{
  "d_model": 160,
  "d_mlp": 448,
  "attn_scale": 0.177,
  "tie_embeddings": true,
  "init": "uniform",
  "init_std_o": 0.0,
  "init_std_up": 0.039,
  "optimizer": "adamw",
  "lr_mult_qkv": 0.5,
  "beta1": 0.95,
  "beta2": 0.95,
  "schedule": "wsd",
  "decay_fraction": 0.764,
  "decay_shape": "linear",
  "final_lr_fraction": 0.0
}
Each number is 200 + 30 x the weight over its row's rms, rounded and kept within 0 to 999. Layers, rows and columns count from 0. The size before them is the row's rms in percent of the matrix's.

# up: layer 4 MLP up, 448x160, rms 0.122, rows 106-134, columns 80-159
# down: layer 4 MLP down (transposed), 448x160, rms 0.114, rows 106-133, columns 80-159
# gate: layer 4 MLP gate, 448x160, rms 0.122, rows 107-134, columns 80-159
up106,097,188,192,155,237,227,197,256,183,238,211,201,166,203,204,239,227,231,215,177,170,238,162,262,179,191,230,193,189,255,191,182,202,262,210,228,151,154,187,196,195,162,208,210,203,195,137,176,268,223,226,192,170,189,207,234,198,172,142,167,191,141,211,165,226,248,200,203,256,197,210,190,144,189,215,211,211,182,215,233,196
down106,099,189,152,199,201,172,197,156,254,204,218,190,169,191,229,182,161,187,224,215,102,160,218,173,215,246,164,157,228,165,151,215,188,188,257,250,242,258,203,234,194,227,193,150,222,184,177,217,138,203,205,186,242,237,185,222,235,202,170,151,237,210,197,233,197,212,228,173,260,235,162,167,173,223,205,153,186,187,139,136,196
gate107,103,185,224,216,247,188,192,200,269,215,233,176,207,183,202,226,182,209,212,186,228,195,182,170,217,197,147,183,245,213,190,185,167,257,218,221,208,163,195,164,193,224,149,231,166,180,227,200,219,239,226,236,221,215,186,197,201,158,201,220,162,175,232,217,178,198,185,225,166,137,202,241,244,208,197,211,245,178,242,240,215
up107,107,191,140,201,249,225,198,154,180,226,236,129,221,206,177,237,201,219,154,176,214,196,233,185,243,175,174,164,200,215,228,221,180,208,214,181,202,217,236,173,173,182,203,170,177,239,194,206,233,173,169,217,239,244,166,152,184,184,163,204,210,238,180,199,189,161,179,208,177,184,181,219,287,260,205,256,185,221,222,246,227
down107,104,202,211,217,176,184,188,211,196,220,154,173,249,199,171,253,244,190,201,223,240,209,211,202,211,195,221,185,192,186,214,226,232,221,170,203,171,203,164,225,249,186,214,172,166,213,159,169,228,166,181,199,219,223,167,155,232,199,223,210,237,247,183,234,221,171,184,201,227,187,209,224,248,262,179,218,178,229,158,201,196
gate108,102,200,188,179,155,200,162,233,217,221,230,238,216,192,188,228,193,169,212,248,223,185,250,204,226,222,173,222,169,239,168,205,220,184,162,187,190,183,200,191,214,205,174,241,196,227,263,161,246,194,164,201,197,198,210,206,191,206,225,214,202,182,189,272,176,211,210,242,204,148,231,211,241,220,172,157,139,111,197,231,211
up108,100,173,190,177,176,175,218,215,219,191,214,227,234,211,216,225,179,181,233,195,157,160,209,193,222,156,201,174,199,232,202,209,189,162,219,189,205,187,213,196,195,210,171,251,233,175,214,191,220,159,177,211,205,199,210,207,170,260,178,216,171,186,180,180,188,138,211,208,197,205,247,209,225,151,203,124,181,190,214,221,190
down108,103,254,186,150,200,243,216,164,185,163,234,185,192,148,206,251,190,198,241,231,235,231,220,203,235,223,227,144,182,215,134,213,190,235,237,227,236,175,231,247,205,185,168,244,254,207,192,210,164,186,181,167,173,196,197,200,209,249,217,224,180,203,220,248,155,212,186,241,172,216,242,171,194,197,204,204,164,158,164,171,178
gate109,099,189,236,191,220,147,231,182,205,203,250,200,195,277,234,127,212,208,193,188,182,162,206,163,200,183,178,197,191,192,195,210,182,219,235,246,193,219,157,164,233,196,203,193,201,187,250,147,171,219,203,193,186,139,228,202,247,181,217,207,208,223,233,193,218,189,225,189,204,165,210,169,209,198,165,158,210,166,263,172,187
up109,100,233,187,208,199,214,231,156,190,174,201,179,239,214,229,181,156,186,205,134,166,219,182,129,233,160,261,208,186,182,185,195,180,236,222,148,214,211,237,226,179,198,254,199,158,230,226,192,200,187,213,194,216,243,236,167,201,223,198,260,155,208,155,229,182,203,228,159,232,237,200,188,200,168,209,215,285,190,242,204,185
down109,102,246,221,216,168,215,153,158,213,184,225,224,179,168,212,215,158,177,263,258,175,200,271,219,124,187,198,223,201,172,245,205,147,199,229,139,173,234,181,199,198,237,185,229,229,199,212,110,176,224,175,153,205,199,159,200,187,204,177,208,167,157,262,218,171,199,167,192,196,198,205,238,161,178,227,211,160,206,211,184,206
gate110,097,165,252,175,191,192,177,228,195,233,190,189,197,221,224,136,218,209,187,179,214,161,124,131,208,258,148,196,215,198,213,170,174,182,248,176,251,159,172,217,226,221,201,232,246,229,185,191,216,240,193,194,223,175,229,230,218,162,169,227,222,181,204,240,203,251,234,161,192,148,198,227,150,211,244,234,190,205,212,235,153
up110,099,162,122,222,214,213,192,234,197,269,197,213,235,233,182,181,218,165,155,213,198,190,209,206,245,171,230,143,215,245,178,215,218,213,222,164,168,171,212,174,144,202,223,180,157,177,215,208,236,157,186,258,169,202,185,157,140,171,214,209,175,226,194,210,206,152,251,181,205,160,186,197,212,242,229,238,227,209,167,217,197
down110,101,199,223,241,218,157,176,183,210,216,161,214,207,177,221,207,186,210,198,175,194,183,183,247,177,182,201,220,150,280,198,244,232,206,206,228,149,181,162,200,169,204,205,213,214,183,221,179,217,218,226,216,197,197,213,216,174,192,238,181,211,253,269,213,197,180,174,252,233,209,203,193,221,155,185,190,238,204,185,267,190
gate111,105,172,198,163,187,219,194,217,169,180,162,201,183,229,247,209,139,213,173,190,184,169,264,129,158,227,224,211,204,259,170,205,207,206,233,196,197,251,211,196,258,250,247,155,219,155,181,183,189,194,252,185,208,217,221,206,220,168,135,201,238,199,244,155,253,227,144,211,191,186,229,172,204,153,233,200,203,243,202,214,232
up111,104,227,172,174,230,201,209,257,159,163,177,191,186,137,164,192,226,186,234,177,142,231,133,269,178,169,212,171,183,156,237,196,219,201,225,208,152,173,228,223,190,163,218,247,211,231,201,231,223,172,206,226,227,178,255,175,184,207,227,163,193,169,236,233,198,169,230,231,180,219,208,271,191,192,208,189,237,202,171,174,144
down111,102,215,162,199,180,194,236,250,205,176,204,204,142,228,190,237,184,186,205,226,186,173,196,202,251,236,226,215,276,169,195,203,218,246,165,178,202,182,207,141,185,230,157,246,237,230,203,175,181,181,168,187,193,236,231,182,223,231,169,208,204,163,229,223,231,209,181,229,188,168,197,178,179,193,179,211,269,196,173,161,233
gate112,105,156,179,200,274,155,170,201,198,195,159,147,213,193,207,151,219,221,183,235,205,185,246,205,213,136,215,200,187,160,189,166,192,233,247,216,176,170,164,147,195,221,230,187,217,185,184,191,163,213,212,201,225,180,257,241,189,205,215,246,181,149,232,191,191,222,188,271,195,211,210,230,224,193,201,168,165,155,232,257,219
up112,107,187,239,194,198,173,209,232,183,215,226,239,172,155,205,142,227,185,171,238,193,228,227,184,183,178,184,233,225,199,161,203,191,215,172,302,197,174,153,215,203,190,189,213,240,136,250,227,223,272,172,199,211,230,204,200,217,205,222,167,162,195,208,216,150,222,229,191,203,155,154,239,177,204,183,141,235,173,241,167,208
down112,107,171,195,195,202,172,219,210,204,191,208,224,221,136,190,194,206,212,192,204,270,222,270,233,239,205,194,216,204,199,201,243,178,235,187,242,133,269,182,194,235,213,169,200,230,135,212,181,187,145,212,148,215,171,161,211,202,199,198,226,182,179,209,152,233,220,205,181,225,211,188,225,192,189,200,164,261,141,207,230,247
gate113,102,161,227,203,252,122,184,218,190,215,229,214,162,224,153,236,188,151,210,204,192,235,223,117,198,173,208,222,195,211,185,189,218,191,183,186,211,224,158,194,208,201,168,252,226,197,231,178,177,230,203,245,208,144,222,202,222,236,179,196,193,211,200,253,122,211,182,181,163,190,199,249,240,192,202,123,218,187,215,201,180
up113,101,242,187,190,156,207,177,210,173,189,148,232,187,197,195,240,125,200,159,226,219,234,219,208,220,241,197,234,216,169,205,213,156,147,211,182,231,225,191,199,210,235,172,188,188,174,235,219,213,193,158,239,195,203,180,199,193,180,177,214,237,148,153,171,218,216,218,203,222,195,133,204,208,170,184,217,185,207,212,184,245
down113,100,165,173,191,121,211,235,187,220,220,150,232,213,200,155,153,196,283,206,245,143,188,184,142,194,228,191,157,242,225,191,210,164,236,209,240,192,229,299,223,220,201,168,202,196,205,199,129,197,201,195,235,194,198,238,179,219,210,186,210,203,158,139,179,221,196,166,183,195,241,180,178,144,200,167,177,200,178,206,236,205
gate114,096,194,238,203,202,195,188,197,177,274,170,196,217,218,213,240,192,160,227,235,198,214,171,217,197,163,188,213,206,213,212,164,232,192,222,180,209,208,149,171,211,219,210,174,141,213,208,163,205,136,202,207,203,182,247,225,183,171,184,209,159,240,213,187,208,215,231,123,199,183,225,174,200,228,213,178,282,154,218,228,201
up114,094,182,131,189,197,194,165,176,215,232,190,204,231,167,215,207,247,190,199,199,198,183,132,206,239,211,230,215,212,214,228,217,195,197,200,229,209,274,223,263,211,179,221,200,200,254,209,218,132,215,175,204,247,203,191,212,210,227,218,166,226,175,211,222,221,246,117,185,192,246,219,218,230,160,119,180,158,195,179,191,177
down114,095,167,171,187,224,188,219,179,215,209,193,183,215,181,268,213,146,227,146,196,191,173,226,174,223,172,178,226,211,274,200,218,165,222,213,148,221,231,138,155,188,230,246,212,238,188,167,215,163,191,148,170,237,188,164,182,215,236,181,217,201,149,242,181,227,228,193,258,193,228,191,140,167,187,220,195,193,178,218,196,222
gate115,102,212,160,176,240,192,168,192,188,206,162,191,222,239,190,232,224,199,163,199,232,205,193,196,178,205,193,184,176,229,205,197,218,235,219,154,141,188,186,160,152,209,195,214,191,172,182,163,239,171,226,188,131,217,180,180,145,176,205,237,201,171,213,167,247,225,258,210,231,200,202,176,260,176,258,182,163,185,226,169,191
up115,099,189,211,178,182,237,198,168,251,222,200,242,193,199,121,196,163,214,182,162,194,211,211,227,244,199,193,193,209,231,186,207,226,198,192,244,245,203,176,231,254,191,213,215,205,206,203,183,184,218,175,180,179,185,283,172,224,209,178,180,172,227,230,190,172,230,186,191,180,225,206,222,147,277,210,203,208,184,211,182,188
down115,098,199,215,226,204,215,184,209,209,147,176,150,80,240,173,223,211,225,162,195,217,167,185,230,183,212,180,222,202,185,226,185,223,185,235,188,182,200,149,261,157,212,206,205,194,242,284,199,208,214,225,212,178,232,205,164,272,252,195,182,187,193,174,226,134,264,194,221,156,239,204,254,172,227,213,196,200,267,160,185,155
gate116,102,202,209,226,207,201,170,206,216,243,134,257,173,234,216,156,196,168,201,145,211,189,194,133,242,166,138,218,180,228,205,194,221,174,179,228,174,230,176,216,164,221,172,230,212,197,223,201,186,203,134,227,198,202,208,206,222,182,161,186,207,188,229,208,228,219,163,219,254,141,219,237,152,237,205,230,246,206,236,191,154
up116,105,217,174,160,194,174,224,221,201,169,187,176,217,246,193,225,193,120,206,162,244,186,216,250,189,198,211,220,205,263,239,187,148,205,219,211,204,238,187,225,204,171,235,223,238,126,178,196,248,177,199,175,220,161,278,189,193,247,219,189,172,184,279,155,180,211,197,191,165,205,189,177,214,205,243,156,167,233,168,247,212
down116,108,179,135,176,210,167,243,227,175,202,198,196,240,192,269,167,183,218,186,193,215,240,192,173,201,200,169,217,243,184,232,158,172,194,187,280,222,186,186,224,191,177,157,170,200,207,158,244,181,194,225,194,215,210,253,203,217,226,213,205,216,213,190,153,189,235,223,242,181,152,219,190,224,190,184,207,213,205,157,241,262
gate117,103,222,229,169,168,204,190,220,142,247,188,173,208,254,195,186,166,225,217,220,192,167,195,103,164,200,166,163,224,206,144,146,196,235,219,219,181,182,231,203,224,236,205,124,229,159,223,220,225,203,179,224,231,177,217,170,246,195,244,231,203,208,210,227,216,189,171,199,140,154,202,199,212,207,222,152,143,246,187,222,199
up117,104,221,212,219,207,177,193,202,168,220,159,236,188,212,211,183,128,187,220,199,204,227,168,208,226,190,183,242,179,234,125,154,200,225,226,216,173,142,242,200,216,200,211,181,208,108,232,168,186,187,228,273,231,226,185,158,224,215,242,236,180,207,162,194,162,181,200,221,178,161,174,236,209,218,239,156,206,191,179,187,255
down117,104,226,198,229,224,236,213,153,185,218,202,204,182,212,174,141,182,189,188,193,230,206,224,178,277,158,194,189,182,205,209,211,178,208,211,260,172,236,226,230,156,195,142,205,214,123,223,223,219,229,197,169,184,169,199,218,172,188,221,195,184,145,166,253,151,173,183,194,239,165,177,241,220,187,166,188,165,203,186,216,228
gate118,097,168,238,204,179,174,225,197,162,267,200,224,231,210,176,208,192,241,184,240,162,175,169,178,155,202,196,163,213,194,150,165,178,188,206,187,223,176,182,184,255,217,252,164,206,234,220,163,193,181,175,209,193,183,190,205,234,169,212,206,185,165,242,194,168,142,206,221,193,212,218,165,179,250,220,233,142,165,197,251,136
up118,093,279,193,218,141,169,183,212,153,168,165,242,170,156,241,244,233,179,205,182,174,253,169,286,196,180,207,257,158,225,193,184,217,182,204,240,244,229,210,178,202,190,183,201,207,157,195,220,202,213,176,219,213,178,223,209,213,119,183,224,226,155,199,181,178,177,160,214,244,171,193,253,184,204,204,190,198,234,183,197,203
down118,097,219,179,201,185,185,167,175,215,149,150,201,204,169,271,193,211,177,197,214,175,189,184,160,169,202,169,218,178,111,206,216,216,197,230,221,206,201,199,176,196,216,149,231,226,165,190,205,148,178,187,229,226,194,226,130,212,257,166,242,207,173,188,211,139,240,203,210,207,226,225,163,205,221,185,227,182,232,182,203,249
gate119,091,222,166,163,181,250,150,192,207,204,156,220,196,235,278,185,154,183,185,240,188,231,201,200,173,182,144,226,196,226,200,185,197,215,220,212,183,215,203,185,206,190,197,225,217,169,225,213,184,191,223,263,161,192,208,195,198,149,202,266,221,207,178,170,209,170,187,222,216,144,138,195,194,157,194,224,200,176,195,195,146
up119,096,173,202,164,188,180,193,170,199,213,226,268,239,233,215,112,177,216,178,189,239,178,233,215,165,197,162,159,263,228,152,213,154,234,208,228,170,137,233,192,229,224,197,188,144,225,251,198,246,262,203,183,240,232,231,205,200,219,222,240,186,186,193,196,181,183,141,203,186,215,212,201,203,254,169,203,239,264,206,190,216
down119,091,179,214,220,183,208,237,146,195,181,145,195,174,171,209,204,202,184,232,183,165,177,250,207,147,180,230,202,203,170,153,193,259,198,253,201,213,192,217,199,221,211,193,143,207,187,161,174,207,237,214,210,245,200,231,238,208,205,253,221,194,233,173,285,210,214,202,206,233,223,240,211,238,200,194,213,173,194,182,182,217
gate120,107,216,222,176,224,239,187,169,238,214,175,194,201,158,219,184,221,155,259,241,195,177,171,173,124,182,207,200,190,206,194,182,224,167,235,224,176,180,206,179,203,181,147,210,231,246,181,242,186,199,204,225,191,173,209,179,203,264,151,167,206,166,265,186,173,202,210,171,248,211,256,185,185,175,255,162,225,190,215,210,200
up120,110,180,180,176,176,187,214,192,184,204,213,205,223,222,209,180,163,198,170,215,156,234,157,200,173,232,171,222,194,209,188,153,176,203,213,238,218,247,244,184,230,213,243,178,201,221,235,212,226,255,176,183,249,241,213,158,223,177,179,249,205,248,192,162,223,247,158,256,180,211,215,188,185,163,249,226,176,191,201,160,241
down120,108,188,170,164,175,171,168,262,197,193,216,227,167,231,170,202,208,228,183,159,262,258,204,242,190,183,231,211,251,190,196,178,213,152,210,218,229,226,207,192,221,188,193,201,196,205,233,202,141,217,207,196,192,192,163,181,200,243,169,229,207,263,214,264,187,221,184,175,150,180,221,201,232,183,159,238,165,185,144,234,191
gate121,103,246,197,211,226,223,201,191,209,235,171,194,187,208,224,164,202,200,175,238,213,164,239,180,126,173,208,141,232,203,191,181,261,234,203,209,120,216,173,178,220,219,176,170,169,205,194,164,183,191,214,206,199,168,207,202,199,161,230,263,193,129,234,237,201,226,201,231,157,172,244,182,242,179,185,195,236,185,272,218,188
up121,100,207,198,152,166,262,228,146,240,226,221,182,175,242,220,204,177,226,222,215,186,244,210,153,182,209,168,182,171,184,194,237,177,145,235,194,223,160,189,125,239,198,222,169,167,223,155,162,228,191,206,193,150,236,236,218,197,219,210,244,209,195,194,170,198,174,265,142,220,236,211,173,242,220,226,209,173,220,263,155,188
down121,106,180,231,179,218,231,184,147,168,215,171,148,185,200,225,216,194,203,189,184,157,173,166,200,236,201,184,121,176,212,194,185,178,229,183,205,197,212,248,199,202,191,181,195,172,248,213,188,200,227,217,264,195,147,192,209,200,211,202,164,247,183,229,213,218,187,212,272,155,206,239,171,163,196,183,188,199,183,214,220,220
gate122,104,226,244,204,266,182,142,202,174,185,143,173,211,188,202,211,200,195,169,272,201,138,210,186,201,208,197,157,229,161,199,157,212,239,261,171,199,203,212,153,189,228,236,209,196,222,189,210,147,178,233,239,184,137,187,182,193,231,233,264,232,163,207,174,192,200,213,220,237,182,186,164,240,168,211,189,192,188,232,213,200
up122,114,186,157,218,185,174,253,179,202,195,221,221,163,229,216,225,246,176,239,119,198,179,199,216,197,206,199,262,200,196,226,243,210,190,169,207,203,173,175,187,198,121,203,205,224,135,187,168,240,195,119,128,196,237,164,145,153,197,186,192,190,230,168,250,189,183,194,193,259,242,234,207,169,180,233,187,167,193,211,225,158
down122,104,224,232,197,186,197,241,201,204,181,195,239,307,166,266,232,194,158,199,202,182,216,171,197,192,225,181,227,198,220,198,164,231,185,189,159,121,208,207,213,184,198,214,225,196,135,203,205,237,257,232,198,241,247,224,220,188,193,267,148,241,199,262,229,181,213,219,211,209,228,128,205,176,197,186,179,193,219,171,211,217
gate123,097,198,204,186,228,199,243,242,201,195,169,193,149,236,207,228,214,215,174,179,217,250,188,166,229,152,202,225,199,242,218,185,224,216,197,182,171,228,213,152,184,196,239,187,212,210,138,182,205,153,175,227,188,213,265,206,199,212,193,227,242,125,222,131,161,186,184,166,236,248,204,179,156,160,190,176,190,209,170,234,236
up123,099,133,216,184,221,191,185,170,191,191,187,229,261,195,163,196,199,145,177,205,136,177,252,209,166,281,186,182,215,189,252,204,133,222,209,176,202,189,220,250,222,169,151,201,121,253,250,186,220,193,211,165,194,189,225,135,160,199,164,228,234,175,161,262,242,233,224,219,214,234,212,181,221,227,205,243,177,210,222,181,190
down123,098,186,190,222,195,211,172,179,193,222,267,208,180,225,149,144,194,213,190,210,222,187,134,236,206,215,230,193,288,125,175,163,157,177,232,165,128,149,205,256,161,206,180,233,277,225,210,219,227,201,197,181,218,150,205,190,231,184,206,208,206,144,193,204,226,203,189,193,213,206,186,199,207,193,221,220,205,170,186,221,221
gate124,100,201,237,201,212,162,193,178,201,244,230,204,206,166,213,221,186,212,199,185,183,172,205,187,228,179,208,225,231,193,140,147,189,207,199,216,173,212,212,181,253,256,206,221,185,173,218,159,241,185,209,220,182,203,167,229,228,187,272,179,208,173,228,220,166,241,228,204,209,201,253,169,250,188,229,197,161,137,218,201,299
up124,100,185,171,228,156,153,218,211,210,170,136,259,223,169,243,184,171,168,178,228,227,176,274,233,258,215,171,211,176,173,187,221,203,185,154,199,213,265,258,151,202,206,154,205,192,231,220,210,171,175,252,213,189,200,189,186,204,225,211,246,159,205,161,208,186,230,197,223,254,241,195,213,216,177,171,201,222,147,215,228,191
down124,103,169,164,173,158,226,146,166,247,215,208,222,259,215,155,239,210,214,214,284,187,227,211,233,232,191,137,162,195,205,182,231,149,219,246,170,224,212,196,232,226,204,189,200,246,197,226,182,173,193,196,206,104,168,202,217,212,237,165,255,170,175,168,203,200,191,180,214,208,229,202,224,191,156,193,202,164,193,179,213,171
gate125,096,218,230,190,209,221,162,148,281,184,253,218,214,242,182,226,132,178,207,190,197,220,235,176,220,232,171,198,254,206,218,168,179,203,202,217,208,227,187,169,200,253,218,198,192,254,165,193,208,179,171,226,172,149,201,199,206,224,194,252,238,192,199,144,205,185,160,178,168,169,190,181,176,190,189,133,190,191,226,184,180
up125,096,166,199,161,152,198,179,210,234,143,236,203,206,176,207,205,219,192,205,229,180,176,205,214,164,154,234,180,219,169,164,196,163,139,188,148,221,211,222,212,230,216,246,231,206,254,227,227,173,175,206,189,224,218,188,265,194,288,236,194,150,172,204,203,212,164,202,193,188,239,215,177,252,169,215,240,205,195,218,137,202
down125,101,136,163,220,216,156,166,226,185,159,229,167,253,165,191,214,247,194,159,181,226,173,166,216,215,229,192,200,179,214,220,191,193,160,242,208,180,163,231,247,196,225,200,228,207,191,202,226,204,184,189,221,210,206,245,114,242,151,195,203,240,175,227,269,222,184,202,217,255,217,238,249,159,229,195,211,191,213,147,244,247
gate126,100,164,195,157,180,185,137,228,213,194,203,211,237,192,234,229,185,211,275,217,212,164,188,166,249,163,196,205,159,234,117,192,235,193,211,220,253,189,153,217,188,236,215,179,248,204,230,181,156,245,169,279,202,192,194,229,223,199,153,182,211,185,185,203,150,202,201,205,213,175,222,222,160,178,258,170,177,214,234,211,220
up126,098,197,188,194,219,196,234,185,200,198,213,169,210,210,195,212,216,178,234,177,238,188,140,124,213,213,273,223,216,190,143,247,172,158,165,220,224,252,138,227,167,239,235,230,237,174,251,207,182,217,168,261,243,198,202,206,277,197,152,214,242,218,176,230,152,188,188,159,135,149,165,193,176,207,210,201,202,189,141,200,225
down126,100,215,204,222,210,174,177,173,212,244,178,155,226,222,196,184,211,188,194,240,125,260,189,220,255,211,196,200,179,214,256,208,140,147,232,156,187,235,212,176,139,170,123,202,123,185,162,187,224,199,255,229,192,156,241,227,199,176,216,174,234,146,218,248,214,210,184,241,187,235,202,214,279,165,165,221,180,185,203,195,223
gate127,094,144,246,149,236,197,182,201,192,209,282,186,183,172,205,239,169,242,232,179,190,217,195,203,149,201,178,172,182,213,207,154,228,156,202,214,195,220,152,178,201,191,201,211,158,221,229,201,181,207,255,212,204,199,181,213,233,206,174,201,257,190,230,215,245,179,245,185,166,184,230,168,243,226,211,234,169,193,198,186,215
up127,088,189,183,171,138,205,193,224,176,171,173,188,207,217,154,240,183,162,251,226,106,169,198,226,174,207,216,238,185,181,203,201,194,224,218,195,240,169,183,184,222,244,250,157,206,208,174,210,228,224,193,181,182,165,230,234,174,220,198,209,182,214,173,215,212,198,200,183,204,208,199,222,251,201,227,184,197,240,238,194,208
down127,089,185,155,203,172,200,151,184,222,197,183,226,139,191,157,191,228,196,213,221,195,213,214,214,171,234,175,305,212,156,180,167,173,192,188,157,228,255,220,215,219,212,163,213,218,203,215,193,165,225,201,192,187,159,160,285,131,190,229,158,165,232,170,160,195,204,180,161,201,240,168,228,222,245,209,178,191,193,236,148,197
gate128,094,189,187,238,202,215,186,145,194,185,242,189,173,201,210,214,168,179,171,204,231,237,159,174,123,184,189,247,239,230,197,221,163,269,232,187,175,187,190,211,182,197,179,158,254,215,193,172,237,211,228,169,181,225,238,240,259,205,221,213,173,164,199,135,208,196,168,195,172,223,154,184,193,188,176,142,195,181,191,198,201
up128,092,181,236,218,161,222,206,185,252,182,234,171,176,243,168,165,193,222,204,248,202,231,214,163,209,258,259,186,197,204,183,241,193,185,211,252,229,261,176,203,196,184,167,221,241,262,146,220,175,233,158,204,199,201,219,199,206,244,201,287,222,178,209,188,189,188,147,148,184,229,174,164,186,167,176,186,200,200,181,230,204
down128,093,203,212,184,247,221,232,125,183,191,205,171,199,168,201,179,173,183,229,230,202,169,195,164,240,210,186,150,185,211,189,234,186,232,210,218,217,218,229,185,155,264,156,191,164,219,227,200,183,194,207,170,264,226,219,195,249,112,250,175,239,178,215,214,237,141,206,228,157,172,209,179,218,189,187,205,170,227,192,225,172
gate129,098,215,231,201,218,196,182,205,168,198,226,147,225,203,179,194,259,200,223,218,215,144,222,163,198,232,182,182,225,171,219,137,222,186,167,227,165,222,171,211,148,235,180,222,256,200,251,189,245,181,197,216,256,169,164,169,242,214,222,186,222,215,185,173,181,248,241,237,154,179,197,195,267,181,215,239,170,236,233,205,202
up129,102,264,249,201,244,157,169,205,165,202,195,182,175,208,205,186,247,199,190,251,223,221,191,148,217,273,201,261,168,186,194,172,195,213,159,233,191,214,161,180,198,259,171,208,217,238,250,201,185,221,196,218,195,186,147,231,263,187,216,219,272,201,174,206,157,257,249,229,207,188,179,184,210,190,205,215,188,158,173,190,201
down129,102,222,190,207,166,181,211,147,169,160,183,143,197,216,166,221,206,264,178,213,191,198,188,206,193,245,215,140,220,211,219,156,258,256,187,188,204,226,167,209,206,146,210,217,232,206,233,188,162,229,190,207,233,274,216,193,204,218,231,244,214,255,144,161,222,202,179,214,195,213,168,185,172,226,210,237,175,208,194,188,217
gate130,095,167,212,192,222,169,157,226,196,151,214,195,221,223,236,186,192,241,210,253,240,225,176,180,192,254,167,220,211,191,180,191,160,176,162,187,160,226,245,229,206,202,190,254,193,234,249,217,229,178,232,222,188,201,220,203,194,195,268,199,224,225,178,173,171,225,165,256,133,177,163,215,197,206,211,182,203,233,192,197,214
up130,095,168,229,206,186,185,238,223,194,200,276,181,182,256,214,230,178,208,193,151,209,232,159,171,243,202,201,210,204,190,208,174,157,241,205,258,235,203,161,189,167,220,194,233,196,168,193,230,179,241,186,168,192,259,248,240,222,199,229,260,173,194,180,196,181,219,191,169,211,206,184,203,216,217,220,230,138,200,177,239,186
down130,096,117,165,165,222,156,218,212,211,173,216,192,258,214,223,201,182,215,174,243,154,228,225,212,192,239,152,279,197,215,140,201,192,145,210,128,136,203,203,222,155,203,203,205,188,170,246,174,237,215,232,214,206,162,144,225,225,220,177,235,211,168,217,148,259,179,186,277,209,198,204,219,172,210,267,170,202,192,258,167,168
gate131,105,177,218,231,224,210,158,197,245,214,185,244,230,220,195,171,211,243,177,154,190,216,249,206,230,222,183,195,185,193,156,137,166,174,195,175,238,142,184,203,148,261,181,235,209,186,211,214,224,157,229,247,188,201,162,217,163,220,190,240,212,158,216,205,188,190,168,239,193,186,227,228,171,208,236,163,203,199,239,236,197
up131,101,212,156,199,225,204,227,188,181,204,160,196,150,215,167,173,180,218,206,216,130,227,147,263,195,222,164,250,220,210,220,199,236,122,210,191,214,174,206,221,202,218,199,182,218,178,203,178,241,216,174,233,221,200,204,185,218,162,236,183,253,213,185,158,176,167,144,200,179,205,239,188,167,201,182,198,166,237,201,255,198
down131,101,199,228,215,159,183,155,226,181,208,225,187,144,223,199,181,217,155,221,167,180,217,189,227,158,186,205,246,205,220,220,152,231,148,184,162,182,156,153,171,228,207,189,249,218,171,252,221,215,221,228,203,237,204,196,165,240,220,199,195,260,212,160,193,154,212,194,222,155,165,182,216,235,232,202,220,255,255,165,214,172
gate132,099,196,242,176,176,192,209,268,139,193,206,228,224,239,211,221,175,211,226,211,260,176,182,162,174,218,127,157,192,231,182,188,219,200,189,193,202,185,226,174,163,256,212,186,224,249,209,252,196,197,129,200,211,168,190,155,242,163,214,217,261,198,225,183,223,171,202,215,172,141,173,159,142,221,175,178,232,139,169,209,146
up132,099,183,255,228,192,212,225,209,154,165,227,215,158,237,224,255,195,234,148,186,175,268,225,183,170,251,181,189,221,211,188,205,194,247,200,182,163,234,160,191,219,255,243,212,129,196,203,162,165,188,223,204,160,190,223,219,212,164,226,200,251,220,163,196,169,205,180,200,167,229,132,149,215,149,196,169,224,191,208,171,220
down132,099,140,204,184,211,183,184,159,218,162,213,241,162,170,249,208,205,179,160,241,180,176,263,175,242,230,175,204,205,202,156,251,177,246,182,224,190,242,245,180,253,203,263,234,184,198,191,235,193,170,185,197,204,220,216,210,233,186,169,230,170,220,166,181,257,230,162,235,163,193,181,196,128,164,232,202,194,208,204,115,226
gate133,107,209,236,135,184,223,214,215,196,247,220,157,231,241,219,234,232,187,217,225,161,155,200,213,181,190,166,157,194,219,221,192,190,193,227,131,250,209,136,198,266,204,257,189,191,195,181,171,193,155,236,258,188,143,200,178,207,149,247,198,258,201,203,245,156,236,246,147,227,211,234,120,177,199,243,221,179,204,220,191,208
up133,106,216,196,144,206,228,179,203,165,166,202,166,160,159,161,235,291,190,219,262,245,226,199,191,165,211,227,231,183,194,207,206,207,219,160,158,196,223,182,187,173,249,222,212,220,166,168,207,172,178,194,235,202,185,218,253,182,213,223,179,231,206,279,190,275,180,211,233,271,243,178,244,202,196,193,200,241,156,220,215,196
down133,112,214,210,195,229,197,240,175,235,198,174,203,197,210,138,177,183,206,213,217,199,168,168,177,234,245,139,221,212,185,189,196,272,203,182,169,190,236,187,144,207,197,180,198,162,208,113,194,228,224,259,231,166,220,255,236,236,225,218,190,198,178,227,139,198,224,204,225,185,173,216,182,205,189,259,194,205,146,245,214,155
gate134,101,193,221,150,241,164,161,252,227,223,195,150,243,238,181,202,192,227,232,221,227,184,187,214,213,242,182,180,169,187,250,205,221,219,185,182,213,215,165,157,209,237,197,216,184,195,225,189,174,215,197,180,223,231,163,223,156,220,200,142,229,157,214,175,158,246,197,186,202,149,243,230,228,140,211,219,169,210,246,261,200
up134,103,250,180,211,231,273,187,240,213,174,189,231,220,178,186,315,202,177,239,204,247,263,142,174,221,195,207,132,181,267,192,192,191,170,197,152,215,182,193,214,175,215,202,226,205,225,166,221,165,197,185,253,191,176,177,146,180,199,209,180,239,236,220,182,218,157,263,210,237,139,161,164,216,143,165,179,167,198,185,201,152